Part of a small language model's weights: vocabulary 8192, local attention windows.
Each number is 128 + 32 x the weight over its row's rms, rounded and kept within 0 to 255. Layers, rows and columns count from 0. The size above them is the row's rms in percent of the matrix's.

# layer 3 attention output (transposed), 512x256, rms 0.269, rows 98-127, columns 64-127
size [103 106 102 108 107 104 106 104 107 105  99 105 102 107 104 104 106 103 100 110 107 108 109  99 101 106 105 105 110 111]
[[ 68 129 124 130 147  36  56 132 184 145 169 153  79 109 128 168  96  93 134 144 144  91 174  46  88 166 110 133 111  96 114 147 119 140  45 141 101 159 132 132 152 182 139 159 148 128 143  93 147  91 124 109 130 133 109 132 112 127 104 114 119 146 103  70]
 [143 104 129 129 132 134 139 130 167 156 125  52 132  91 126  57  38 128  88 133 134 140 155  95 135 134 124 147 106 140 142 139 114  81 141 152 139 147 136 167 171  85  54 106 152 127 106 136  82  91  86 127  83 129  94 186 169  96 139 208 167  83 146 114]
 [119 118 142 160 114 116  64 139 100 119 127 125 153 130  86 134 166 145  93 176 153 174  90  81 154 135 135 124 159 139 114 125  72  92 146 144 129 143 173 122  87 184 101 124 117 196 151 113 109  90 117 189 185 137 111 163 120 132 137 110 166 133 158  82]
 [111 151 154 188 113 124 108 127 111 112 130 115 156  85  71 103 103 143  93 114  97 116  88 116 129 203 176  63 147 152 117 187 180  77 153 118 166 153  87 127 119  93 204 104 102  77 145  85 142 134 115 128 152 130 118 151  94  79 112 120 120 100 141 117]
 [161  90 115 105 170 187 110 133  93 150 197 204 138 164  71 123 143 150  93 101 121  98 125  68 134 161 148 160 173 137 109 143 103 156 121 163 102 152  81 105 101  99 110 113  97 114 136 133 151 134  90  70 122 103 195 101  76 151 129 116 119 160 107  95]
 [122 161 115 190 122 155 142 159  95 116 210 101 145 120 147 112 126 156 192 190 121 126 138  76 117 129 149  78  96 159 131 141 150 157 164 152 113 161 159 137 139 125  86  90 101 103 134 162 152 115 115 124 164 116  82 142 202  91 134 125 154 116  81 105]
 [ 80 135 167 159 189 137 145 135 141 148  95  74 187 108 159 154 132 119 112 110 104 129 112 156 116 114 196  85 121  91 171 132 120 119 179 170 103 148 107 145  71  94 124 134 116 130  87  78 158 186 148 151 169 130 125 113 154 129 107  90 130 159  91 178]
 [142 229 131 139 127 147 138  82 117 112 144 139 159 122 109 102 118 132 130 100 172  94 149 130 112 127  78 126 193 134 127 121  88  84  95 147 115 161 145 167  88 141 144 166 130 101 150 110  91 113 124 125 110  77 110 161 132 139 138  73 120 145 109  96]
 [171 161 123 111 114 180 115 139 118 106 109 108 135 183 127 170 139 173 129 137 123 102 122  81 161  94 107 103  63 161  98 118 181 145 141 124 102 163  78  93 101 132 154 108 151 101 133 105 143 138 174 122 170 140 110 163 130 116 169 102 123  97 167 141]
 [101  96 112  83  89 121  76 148 185 142  80 104 136 126 127 136  89 139  96 137 169 107  49 134 106 183 121 138 114  89 141 103  99 125 143 140  92 131  69 114 162 101 150 132 129 149 143  90 168 146 130 137 176 122  95 135 139  78 130 138  65 140 106 181]
 [128 124 134 173 107 101  44 146 154 160 145 137  96  89 156 167 114 102 160 124 122 166  90 148 105 170 164 103 131 123 150 137 111 168 150 161 155 146 114 117 138 125 135 146  96 138 130  83 111 148 198  88 154 110  94  32 102 114 136 127  56 111 177 112]
 [175 151 125 104 128 157  79  76 190 142 186  96 114  98 136 130 141 135  79  77 118 137 119 193 103 113 169 104 107 172 100 108 154 148  72 155  74  68 141 114 134 166 139 130 102 142 116  96 122 143 114  76 123 106 149 117 135 111 110 166  96 111 102 118]
 [101 181 136 159 141 119 114 153 142 167 125  83 111 124 139  73  84 122 127 163 157  89 134 136 125 147  83 164 130 210 117 121 181 124 169 153 186 119  97 136 135 179  80 118  91  98 125 135  82 138 103  89 101  94 159 160  99 158 115 132 116 127 195  91]
 [ 96 158 175 170 153 136 111 151 107 111  94 130 140 118  96  74 159 135 163 119 125 100 155 203 133 132 117 116 113 108 119 144 132 174 148 154 166 113 102 142 138  51 161 102 173 153 172 115 165 109 136  76 181 140 153 140 226 136 103 170 174 127 151 135]
 [169 206 116 110 172  75 112 137 135 122 103 116 124 146 175 145 115 146 132 101 155 142 127 155 141 114 103 115 141 141 164 171  92 111 130 104 105 142 128 150 209 138 120 133 137 180 111 145 144 136 131 157 124 211 197 155 127 106 124 172 138 143 103 161]
 [134 139 146 152 108 126 135  71  81 173 201 155 102 105  81  40 184 165 155 162 151 154 133 155 130   8 106 133 150  97 103 140 134  61  84  57 119 135 139 117 122 106 146 154 105 110 123 120 122 141 142 121 106 100 157 104 123  95 105 133 165  95  97 130]
 [119 102 137  98 149  92 124 120 107 149  80  95 154 128  97 100 119 102 140 107 139 160  96 124  63 138 121 136  91 179 128  82 157 159 170 125 151 129 193 114 170 144 124 109  82 108 167 154  61 136 128 130 106  90  92 104 143 122 140 108 149 156 135 112]
 [145 165  74 130 112 161 106 122 119 166 116 109  90  98  79 171 130 134 134 116 144 149 127  73 105 127 110 113 177 145 145  93 105 151  96  81 191 125 126 102 127  94 118  93  92  86 173 183  77  63 198 138 131 101 175  85 143  88 152 119 142  78 153 193]
 [163 121 152  71 178 106 171 106  88 182 167 119 128 129 122 166 103 161 125 178 126 139 173  99 141 135 164 187  95  97 129 182 127 125  96 112 103  63 101 103  84 174 143  64 160 112 121 156  70 161 168 139  85 162 133 158 126  76 100 125  97 114 144 127]
 [108 121  64 131 113 156 125  98 168 120  80  88 132 141 103  99 114 171 108 110 117 205  93 113  29 183  72 154 115  71 100 123 100 168 159  97 107  64 131 151 127 101 165 133  87  95 151 112 134 146 192 136 100  89 154 151 172 123 109 112 128 165 119 126]
 [120 120  59 163 106  99 179  93 147 133  97  60 131 171 103 130 149 107 142 111 117 145  83 141 170 101 125 104 146 176 118 124 163 108 113 117 112 103 171 191 109  74 181 111 125 164  89 109 128 131 136 109  50 159 120 145 120  73 136 175 145 137 153 123]
 [131 110 112 143 119 149 128 130 152 187 151 127  97  91 138 129 122  78 144 183  78 122 163 183  78 130 145 114 136 141 109 115 131 106 154  79 113 145 121 103 125  94 118 116 146 149 153 145 141 152 157  90 122 126  57 144  73 114 138 118 114  97  98  94]
 [184  95 133 112 106 100 101  98 134 178 148  89 117 127 162  71 170 100  97 113  93 163 175 147  87 164 117  73 115  85 143 155 129 172 150 144 165  65  52 125 103  89 173 102 130 154 139 108 172 167 163 131  74 149 148  88 141 171 165 126 169 128 156 134]
 [164 118 139 119 173 181 142  99  84 145  95 165  97 141 119 111 157 147 136 118 123 160 153 132 116 152  59 126 114 123 112 194 174  78  99 146 157 152 129 158  86 139 113 112  85  92 171 146 106 214 116  52 147 141 126  60 157 191 113 139 177 160 189 142]
 [ 92 193 124 130 105 122 155 121  87 123 131  86  98 153 116 144 183  12 165  64 190  82 147 136 118 146  96 147 165 138 151 176  78  98 174 106 109  82 146 137 186 120 150 124  92 115 156  85 129 152 172  65 142 127  84 126 139 130 130 157 121 147 106 160]
 [155 190 133 179 142 123 180  96  24 127 107 134 117  70 173  98 122 140 105 121 103 150 106  75 181 147 158 118 125 129 151 129 163 124 151  98 169 113 203 111 158 101 130 125  82 141 121 145 139 123 149 152 133 101  84 134 167  81 141  87  96 146 128 122]
 [152 122 153 110 104 154 152 123 210 108 113 182 135 147 124 117 133  98 119  98 149 126 149  97 159 107 120 143 106 108 160 104 127 106  92 132 115 139 146 143 192 146  79 156 120  95 133 105 144 119  99 153 139 138 113 152  88  90  68 190 148 151 113 113]
 [ 90 135  56  83 156 121 102 104 120 126 122  86 168 171 120 144 156 137 153 115 102  89 138 175 160 157 119  87  86 109 133 158 103 149 152 140 108 156  41 117 119 189  78 168 148  41 151 154 129 121 162 159 122 118 168 125 175  95 112  89 161 152 189 163]
 [120  93 146 149 169 134 173 104 138 117 161 108 150 121 136 113 118 181 112  69 154 122 138 110 121 119 106 142 111 151 117  66 131 100 117 114 127 120 105 116 114 127 119 150 120 111 112 143 160 108 121 130 106 134 130 123  72  69  67  96 158 181 110 178]
 [155 133 140 153 139 146 116 121 133 123 118 111 130 151 129 132 152 105 121 128 103 137 147 115 140 112  77 120 103 129 102 182 120 115  78  39  62 104 105 120 107 128 170 157 130 206 144 155 154 168 124 129 118 143 144 129 150  99 124 136 109 125 175  61]]
# layer 3 attention value, 512x256, rms 0.233, rows 99-127, columns 64-127
size [ 74  79  74  77  78  72  77  83  70  78  76  71  77  77  80  77  78  76  71  71  74  74  81  72  72  75  71  72  73]
[[109  92 168 113 102 124 117 126  72  94  91 113 142 135 142 179 103 105 143 156 194 121 141 108 102 154 166 133 102  75 146  49 106 164 105 111 136 135  70 139 129 129 112 218 109  69 118 107 179 112 124 141 139 125  65 139  89 152 135 173 127 108 135 131]
 [114 115 112 121 137 157 123 118  91 116 153 149 188 116  92 153  90 120 112 161 134  78 154 162 133  90 126 122 142 146 128 106 110 114  99 164 158  46 142 168 111 122 153 145 161 107 137  89 109 142 159 133  93  78 164  56 181 117 115 148 106 177 176 170]
 [123 203 126 156 115 127 152 168 127 108 175 178 125 179 186  81  79 116  95 124 126 129 175 180 106 180 115 160 145 105 111  70  86  95 114 185  98  91 100 185  89 162 136 123 113 112 120  69 163  97  86 143 106 144 134 168 114 144 143 122 140  85  97 129]
 [154 114 102 127 118 103 164 115 119 123 115 154 112 133 173 153 142 104 127 150 162 116 120  66 144 106  93  93  68 168 103 116 113 115 127 158 106 114 189 169 125 147 121  65  96 149 100 157  82 107 149 148 130 182 121 152 121 112 146 151 111  94 153 158]
 [ 90 138 103  95  87 115  97  96 160 140 102 138  64 108 133 148 109 190  92 102 207 126 143 144 142 153 104 142 109  85 162 151 124 111  29 142 197 122 118 135 132 132 110  75 120 178 113 123 126 172 152 113 168 132 166 121  72 143 161 125  81  73 140 133]
 [185 132  84 112 123 143 109 142 167  85 130 126 122  94 101  89 208 101 120 126 121 104 133 113 136  84 135 161 166 162 106 108  92  85 154 101 122 129 129  94 103 147 127 168 132 151 212 163 129 107  48 159 127 118 137  79 112  82 154 124 115 107  92  58]
 [ 88  57 152 136 155 147 149 103 136  86 135 128 132 137 112 210  76 140 143  97  93 134 175 162 145 154  80 135 145 172 169 161 116 145 158  92 169 134 110 143 184  92 103 135 120 121 133 135  95 177 145  97 165 158  98 136  98  98 152 166 126 116 113 140]
 [ 64  96 141 109 143  55 144  86 146  64 104  75  97 119 176  97 149 143 124 136 142 125 122 150 140 141 136 138  80  91 123  57 131  95 130  98  99  90 143 164 103 161  33 147 125 173  96 137 144 140  82 164 167 103 171 143 181 150 116 136 140 117 112 115]
 [146  63 129 196 114  94 120 144  74 116 190 152 130 108 138 133 131 112 100 128 110 116 134 114 111  84 107  92 164 205 127 151 107 114  87 147 150 150 112 138 120 149  50  56 121 139 162 131 114 140 103  93  96  76 127 103  76 141 149 119 116 154 104 154]
 [136 165  89 134 161  90  82 143 113 138 165 114  70 123  65 131 193 170  95 146 118 146 181  91 163  79  49 134 132 143 138 139 143 130 105 138 109 128 116 161 145 139  71 107 165 111 140 162 137  92 101 164  98 164 169 116  97 145  62  76  70 110 136  87]
 [ 70 135 142 105 116 103 135 191 134 163 113 162 100 200 139 153 121 103  62 108 122  91  89 100 115 186 129  88 175  97  81 106 148 122 145 124 192 125 152 145 113 120 112 131 129 163 113 138 175  95 129 138 130 148 151 114 119 148 122  52 150 105 149 162]
 [ 86  68 113 145  71  62 124 115 126  90  55 146 134 145  95 117  95 124 109 163 142 159 144  60 147 143 217  91 129 111 160 126 136 129  50 101 154  88 211  82 191  91 145 146 120 159 143 198 134  86 116 194 171 171 131 129 179 108 122 138 115 167 155 191]
 [145  86 124  90 114 116 147 161 179 111 124  86 163 124 141 109 128 197 136 123 117 109 133 135  60 102  93 125 119 125 133 111 156 137 160 175 165 123  90 118  95 168 130 107 134 106 109 180 146 159 128 107 124 133 142 141 120  87 143 153  78 155 144 167]
 [113 177 103 112  83 159 109  89 137 240 116  83 136 117 171 106  74 116 107 178 164 145 113 106 127 166  73 182  97 134 146 118 146 138 139 107 158  98  76 164 108 160 160 171 158 150 122 168 105 130 148 155 182  89 147  58 125 107  94  73 116  85  70 200]
 [ 32 123 125 158  70 109 109 146 158 152 133 123 116 146 187 149  90 130 110  76 124 100  98 118  68 182 177 105 137 109 142 110 164 139 110 131 151 108 132 123  96 163 112  79  98 124  85 147 167 115 142 154 178 123 167 156 123 166 132 148 131 105 156 122]
 [179 125  84 156  99 154 126 111  99 192 106 176  94 109 115 143  81 123 150 123  93 127 181  74 112 153  68 152 115  90 173 170  82  93 108 109 163 123 137  90 110 156 130 129 178 123 159 159 147 127 120 119 142 128  98 148 126 134 111 147 118 126 140 154]
 [ 68 132 125 147 143 172 159 133 151 137  89 172  91 104  97 180 133  94 119 117 134 107 205 166  86 165 115 137  83 123  81 146 134 138 206 115 120 136 131 157 140 128 149 140 171 118 135  99  86 205 138 117 218 116  84 138 174 151 116  88 144 171 160 104]
 [112 122  93  71  66 121  63 148 192  99 116 108 108 132 146 131 130 110 151 103  84 123  96 102 103 131 107 137 195 146 163 130 155 160 132 124 118 151 137 116 116  90 122 177  65 161 108 149 130 155 121  94 210 115 102  77 153 148 159 135 168  95 147 149]
 [ 82 162  86  77 125 151 112 130 147  89 154 161 190  66 178 131 111  88 182 120 149  82 129  73  74 135 198 138 166 125 175 145 102 163 119 150 100 136 152  33 120 103  98 147 168 134 158 156 138  91  82 136 142 163 124 129  88  89 106 110 118 149 114 113]
 [200 146 106 133  86 109 125 168 152 159 116 167 140  81 152 156 102 162 108 137  97 144 177 162 110  56 119  67 175 114 147 150 113  66 149  81 130  99  79 125 134 144 126 135 166 181 116  95  79 115 123 150 137 135 162 179 107 125  70 106 115 151  65 171]
 [ 98 178  97 148 182 123 160 101 152 125 185 129  97  97  80  78 171 130 126  62 137 109  63  73 156 112 146  77 114 140  80 142 149 127 126 148 126 132 126  86  73 133 112 133 114 118 176 139  82  63 121 196  91  87 123  92 202 126  96 125  84 110  82 117]
 [130 135 158 150 161 120 166 148 103 149  33 130 164 142 132 169 127  37 152 124 132 117 101  87 200 123  86 143 105 188  86 141 124 142  68 122 121 128 213 132 119 111 171 148 169 103 135 136  79  70  43 138 185 150 124 142  99 124  71  94 131 148 109 144]
 [105 153 104 150  90 172 132  99 110 116 105 140  91  80 114 118 100  68 146 129 114 117 104 112 113  33 196 112 120 117 164  83 122 120 133 144 138 132  98 124 119 104 154 124 142 118 113 155 119 167 124 164 120 181 158  89 107  93  95  87 128 137  95  92]
 [102  62 119 120 117 153 112 101 142 123  83 130 127  58 102 102 119 142 112 126 155 173 163  90 182  68 167 161  83 150 146 120 126 152 116 136  84 159 111 106  87 202  87 111 160 137 141 126 127  82  51 160 127 114 129 128  87  81  90 169 136  65 126 113]
 [149 146  97 156 146  94  67 131 221 124 151 122 153 168  95 121 144  90 118 139 103  88  92  84 162 163  77 119 138 164 106 136 137 145 123 101 134  77 137 143  56 124 136  95 165 130 144 127 200 128  73 114  98  80 138 109 109 142 121 119 100 109 111 155]
 [153  82 157 102 139 177 155 141 108 112 103 119 122 125 113 221  85 140 107 131  70 182 143 181 114 195 129 158 117  59 119 125 125 172 122 145 185 154 106 153 141 119  75 156 140 119 130 156 102 113 105 135 127  93 119 100 157 135 155 106 170  81 129 110]
 [177 141 172 108 144 157 141 132 175 143 194 120  91 186 188 125 142  71 165 134 125 214  98  46 169 110 174  59 146  75 112  90 140 124  81  88 119 119 157 134 111 189 140 119 137 122 116 104 172  98  87 156 127  99 143 123 152 113  97 166 103 172 101 144]
 [197  38 171 134 125 126 148 113 112 178 169 141 127 106 160 179 108 111 144 194  77  91 150 124 156 129 129 103 176 112 171 105 116 168 121 106 148 148 171 162 171 131 143 126 228 117 191 149 130 133 131  69 144  87 137 100 141 189 129  90 163 181 110 135]
 [159  52 103 148 142  73 205 149  80 138 124 131  83 133  99 146 113 124 114 118  49 149 171 155  90 137 140  98 123 143 168 161  87 157 125 148 114 130 153 181 142 150 129  77 105 115 167 146  96 114 149  93 154 104 166 130 141 142 138 109 139  72  63 165]]
# layer 3 attention query, 512x256, rms 0.227, rows 128-150, columns 64-127
size [125  93  97  95  95  88  87  98  92  84  88  91  95  89  95  93  93  94  95  91  94  96  95]
[[140  73 105  78 126 152 137 106  89 126  87 132  78  93  92 128 184 125  58 115 107 105 133 146  79  75 166 144 132 144 133 152 129 114 146 176 112 108 174 142 106 129 123 143 158  98 153 167 171 106 131 112 155  93 133 118 119 122  87 106 141 172 110  96]
 [139 116 146 173 150 113 118  84 123 136 117 105  93 146 135 117 111 104  65  82 105 127 152 135 134 104 145 159  58 160 116 122 127 105 175 176 119  67 160 141 113 137 123  95 115 130  85 150 111  84 157 173 177 119 137 124 109  81  71 122 152  61 106 172]
 [ 89 133 142 138 162 169 110 109 116 105 157 150 155 142 129  84  41  56  91  91 101 118 147  56  97 155 128 127 131  59 118 125  79 146 147  87 194 134 133 162 142 103  82 157 118  94 135 107  82 119 198 170 123 174 100 159 126 102  91 153 127 104 101 108]
 [174 134 112  66 141  57 163 143 132  93 119 107 165 108 115 112 168  80 119 102  62 103 110 119 142 152 126  44 171 136  85 146 134 125 108  74 173 169 115 163 137 111  72  72  63 185 126  88 100 132 114 149 194 113 134 171  98 175 130 114 141 114 100 186]
 [142  89 204 118 173 155 143 179 185  76 153 118 122 160 175 147 118 189 133 117 120 123 139 161 145 108 165 151 170 189 142 113 147 186 111 134 178 127 115 133 116 124 141  99  64 164 109 110 105 120  70 124 144 113 110 104 122 144 132 165 207 108 117  91]
 [110 110 140 162 122  84 136 124 152 154 168 162 129 119  98 146 213 142  87 108 184  77 125 125  92 172 103 121  50 110 105 143 151 126 136  64 111 213 124 151 178 110 120 148  74 153 129 117 188 165 134  95 150 125 175 130  80 124  71 133 134 135 149 141]
 [ 99 144 186 150  87 163 105 105 171  38 103 107 133 140 141 101  61 127 123 144 102 135 107 156 159 169  81 121 107 162 105 117 135  98  94  96 143  99  98 126 106 126 100 138 125 160 142 131 118 132  77 199 115 158 105  91 192 128  65 156 203  91 125  60]
 [138 156 122 110 139 112  90 119 140 114 174 148 113 144 203  82 106 170 142 133 138 128  64 199 129 152 106 137  43 147 114  62 163 122 105 107 118 107 144 153 154 153 178 137 170  74  80 150 132 161 134 175 117 157 176 186 110 201 115 112 153 118 134 133]
 [123 132 127  77 129 121 143 171 182 156 112 152 130 158 126 129 137 115  89 153  63 135 126 100 141 115 145  87 237 158 111 118 157 124 125 109  75 153  85 108 173 168 125 125 138 109 116 129 126 152  86 119 172  86 128 153 133 119 112 107  90 184 134 130]
 [161 126 140 105 131  96 105 179 141 119 155 175 180 139 118 115  83  71 139  48 131 122 109 157 102 102 155 144 117  94 108 132  78 131 122 102  90  88 105 123 186 104 130 148  80 158 101 163 134 165 125  89  85 134  38  68 130 173 153 135 151 159 197 110]
 [114 128 114 150 166 172  93 148 142 142 180 125 147 114 101 200 129 104 154 144 166 123 121 190 117 125  95 153  99 120 144 152 127 119 158 109 143 129  94 141  95 121  70 125 156 142 111 178  93 127 141 157  42 121  72 103 108 144 184 114 168 125 184 111]
 [119 139 152 176 108 126  79  96  89 103 106  87 184  83 126 122  88  35 127 154 123 117 181 122  75 133 190 123 136  72 153 156 127 127 133 149 111 115 117 163 125 105 151  83  98 121  58 158 142 102 166 124 111 132 116  92 176 135 106 160 114 113  71  90]
 [141 145 196 151 120 138 143 100 139  83 108 144 109  68 109  93  83 136 170 142 177 151 130 114 123 133 180  91 115  83 133 104 131  95 163 141 145  66  89 140 110 152 193 114  78 149 119 133 169 110 135  77 113 143 105 120 142 122 150 108  89 165 126 143]
 [130 136 141 152 198 131  97 141  63 133 102  84 107 118 115 143 161 150 143 145 119 148 226 149 184 154 223 124 117 118 149 116 143 100  74 209 105 133 158 126  84 109 191 113 114 102 105 124 112 157 111 131 141  76  74 141 157 109 102 110 109 139 149  99]
 [153  96 119 105  92 150 159 129  95 183 149 118 160 104 122 149 186 167  89 211  75  96 147 135 126 155 121 142 114 116  79 154 118 104 183 164 118 101 126 155  93 100  65 124 152 138 131 150 157 155 139  92 115  91 123 116  56 116 139 104 187 178 169  99]
 [168 105 109 146 159 136 160 191  63 111 109  96 131 132 112 101 123 168  86 121 108 143 120 125 116 106 121 104 198 149  96 125 138 115 150  91 122 122 130 125 133 141 151 148 159  91 106 123 159 188 153 126 144 104 141 150 137 160  82 133 166 146 118 143]
 [108 126 151 143 155  63 182 136 178 127 163 116 100 103 153 165 154  97 132 159 162 122 141 150 158 193 173  96 139  94 120 173 102 121 123 121 106 154 128 116 155  94 121  64 134 167 112 145  78 118 156 151 144 170 111 155  93 127 105 114 106 115 137  91]
 [ 88  87 170 160 128 107 142 160 144 156 162 175 142 102 115 144 167 180 160 107  83 113  38 232 116 110 143 133 104  86 161 130 148 130 129 163 120 148 102 134 144  67 155 135  95 124 150 129 113 151 151 112 104  95 119 134  91 167 144 131 113 132 124  93]
 [131 118 106 159 174 140 137 129 140 158 100 174 156 123  98 205  96 138 146 138 118 141 114 127  66 120 122 163 204 162 115 126  82 163  78 154 180 144 134 179 152 141 145 120 143 140  57 143 174 129  96  99  98  93 131  69 108 125  75  85 242 129 169 100]
 [135  39 109 120 102  85 187 149 133  79 102 120 106  96 187 102 111 145 118  68 103 144 191 158  62  49  80 122 158 111 145 170 107 120 161  70 123  87 106 117  87 142  90 170 152 146 115  90 111  93 129 165  97 121  92 129 163 111 158  95 137 113 123  60]
 [ 95 120  78 114  97  98 130  94 116 165  81 145 100  67 155 122  92 144 133  90 109 161 169  66 157 141  82 186 109  97 106 100 117  98  99 110  98 139  67 176 124 176 172 110 112 160 157  66 108 137 101 183 125  92 203  85 163 118 131 114 135 148 169 153]
 [141  88 115 119 103 139 147 166  89 219 168  94  98 119 124 162 161  77 145 177 156 178  64 101  98  95  88 155 107 138 173 188 130 173 178 122 125 124 120 161 113 156 129  75 178  94 142 174 156 131  97  73 133 129 170 128 123 200 130 113  87 107 127 164]
 [159 114 148 103 111 134 110 151 115 135 154  92 122 134 177 135 111 160  97 100  73 110 102 161 118 103 100 112 163  88 154 109 164 102 163 104  52 147  92 161 106 152 114  95 121 135 185 115 116 126  93 106  70  75 103 112 200 102 166 140 120 106 121  93]]
# layer 3 attention key, 512x256, rms 0.224, rows 128-150, columns 64-127
size [128  91  95  91 102  86  98  97  99  88  94  91  92 100  98  98  88  89  93  97  92  98  95]
[[144 144 137 148 136 121  82 117 135  62 136 124  87 121 133 147 138  92 105 131 130 100 146 105 111 144 104 157 173 118  99  93 129 127 176 154 142 132 134 151 106  52  62 149  92 116 150 117 149  48 170 105 118 114 151 155 139 157  63 168 107 167  99 103]
 [142 152 144 126  57 135  93 133 141 122 114 108 158 127 116 105  75 150 150 145  89 153 151 161  96  93 109 127 146 224 134 177 113 127 139 153 129 127  87  79 105 146  65  80 126 169 137 164  72 108 165 111 117 144  92 109  97 143 200 121 164 174 138 161]
 [ 98 159 118 144 127 129 103 135 154  66 138 132 116 118 148 124  69 108 100 117 143 125 116 111  70  88  94  77 191 116  78 143 140 101 179 143 153 169 115 127 128 116  86 113  59 114 114 138 151  55 129 115 117 143 191 180 113 142 106 159  88 133 101 126]
 [117 122 164 142 179 105  85 111 152  92 171 122 122 140 126 129 169  77  65 137 184  42 138  95 154 157 115 138 158 114 129 132  95 114 128 111 112 135 181 149 141  91 124 122  99 190 123 189  90 114 163 138 125 161 109 150 122 148  70 160 147 130 129  77]
 [110 170 142 191 164 189 135 121 136  70 106 147 120 140 101 114 134  84  61 180 110  21  84 117 166 159 105 102  60 137  88 150 148  80 163 167 156 181 141  93 134 117 140 102  51 141  81 129 130 130 169 128 162 124 160 132 144 107 151 138 136 134 113 134]
 [157  99 104 130 107 119 134 169 121 154 132 149  99 132 143 114 101  71  98  84 106 104 110 143 200 160 146 136 152 118 125 103 168 147 191 131 146  99 103 189 121 144 115 143  78 128  90  89 119 122 129 100 161 132  89  57 183 132 200 155 156  81 167 113]
 [147 107  47 145 113 128  95 107 141  60 162  98 107 108 143 123  86  90 119 130 165 112  82 124 133 141 126  80 126 119 114 120 142 116 173 144 186 140 150 144 126 130 126 167 106  81 113 100 139 139 138 142 112 175 102 110 146 180  78 160  91 127 181 123]
 [158 112 132 146 118 132  84 155 104 144  85 101  76 148  99 135 149  84 107 160 150 165 114 151 137  87 154  94 176 147 137 113  96 193 151  97 184 125  97 110 136 122 127 142 111  98 111 104 124 118 140 122 158  48 116 169 145 203 117 107 135 106 150 128]
 [119 173 152 148 116 136 102 177 103 214 119 135 142 160 106 157 130 177 115 162  97 175 160 168 121 126 137 196  62 124 181 107  95 117  89 126  46 140  70 113 153 155 148 109 122 124 128 137 189  80 115 136 166 158 139 111 101 143 163 118 113 142  78 119]
 [126  85 107 137  93 139 201 148 152  86 147  91 123  85 196 150 103 150 122 122 138 160  94 110 178 118 131  76  88 134 119  97 134 108 159 144  95 126 118 140 117 145 138 131 131 164  82 211  99 124 119 123 147 100  94 141  87 142 154 162  87 166 108 167]
 [162 123 123 104  96 109 144  91 142  93 143 108 149  93 207  82 119 110 125 139 103 122 136 126 119  86 174 115 119 104 165 147 146 133  88 129 178 132 123 121 118  96 130 118 133 111 143 128 107 185  93 121 155 177 193 151 127  98 175 129 118 122 132 135]
 [120 131 133 187 143 112 145 124  89 109 151 122 103 105 202  50  46  87 120 127 152 114 113 104 104 138 107  87 120 120  97  88 179 134 154 159 123 160 107 158 101 114 104 150  45 132 180 132 126 120 184 176  99 155 107 153 167 140 116 156 123  64 183 156]
 [144  57  89  87  96 136 139 177  82 117 127  91  75 161 147  54 155 129 131 118  99 163 155  75 111 110  99 148 101 124 110 108 119 114 124 150 130 163 150  82 135 104  55 172  85 103 135 124 165 155  98 160 148  95 191 141 141  98  99 141  79 122  96 137]
 [125 128  92 159 140 129 119 181 107 188 133 154 140 116 101  85 186 175 178 171 146  94 148 112 160 137 210 126 126 122 143 149 109 166 146  55 154 167 150 170 148 158 148 142 142 161 107 128 105 137 119 129  77 116  94 146 171  96 132 113 158 138 116 117]
 [155 147 115 123 109 120 159 149  86  92 127 136 194 122 113 115 205 135 136  88 156 205  98 153 166  67 145 120 107 163 129 185 145  71 105 129 164 125 101 126 145  81 187  89 150 186  74  99 131 118  95 104 173 155 134 104 129 138 146 101 142 148 156 164]
 [105 137 153 177 140  96 114 110 131 128 136 143 137 146 137  85 121  62 138 117 146 178 115 151 126 130 114 143 120 154  75 159  99 163 149 184 171 116  98 133 169 132 190 105 119 197 134  60 187  66 174 159 121  68  87 123 178 164 114 165 165 124 149  93]
 [144 163 118 149 125 164 125 132 182 141  77  54 119 102 109 147 188 164 109 141 109 143 137 154 139 136 146 164 163  93 146 110 126  82 113  27  83 100  92 118 124 151 149 133 139 110 164 150 113  84 122 118 163 107 180 163 112 148 120 146  90 107 163 130]
 [107 154 152 115 138 153  95 123 170 104 133  84 106 109 134 138 133 138 151 154 146  77 122 178 157 161 145 124 120 164 154 136 157 130 127 116 145 151 137 149 104 153 195  98 124 166  73 178  91  77 151 124 122 160  89  77 190 144 167 146 138 157 134 108]
 [168 162 121 120  74 104 140 173 130 150  84  70 208 194 126 132 122 153 213 158 175 197 150 123 113 202 116 168 143 101 118  88  73 149 108 174 117 152  86 168  91 105 109 105 145  84 166 131 134 110 108  49 139 143 122 120  78 143 116  68 117 124 129 134]
 [119 182 104 141 116 106  88  93 156 108 172 112 133  57 161  81 134 113 122 142 118  72 124 125 125 116 186  93 137 164 109 100 168  96  97 115 158 125 133 120 134  70 109 125  27 178 108  76 170 122 145 152 125 104 137 110  94 131 154 102  72 151 103 164]
 [143 116 102 160  98 161 116 151 133 145 194 105 143 152 131 114 107 116 182 124 173 111  64 185 119 129 113 119 117 112  91  71 116 134  92 104 115 130 171 183 185 120 133 125 189 143 103  73 190  94 147 162 131 214  77 102 126 138  86 131  87 155 141 159]
 [118  98 109 179 166 127 150 129 113  89 128 140 200 149 161 191 152 134  42 133 100 141 178 176 105 142 148  97 141 115 124 151  49 143  24  95 156 116 123 157 118 132  75 117 127  94 107 151  88 128 140 141 147 122  90  91 130 124 144 120 123 142 146 154]
 [127 180 128 134 144 126 114 116 132 130 143 149 124 128  68 131 114 143  42  58 136 112 110 143 108 166 102 120 129 112 147 131 152 166 103 189  99 144 149 107 118 165 168 139 152 105 187 148 148 182 118 164 130 160 100 139  93  99  76 118  93 168 159 104]]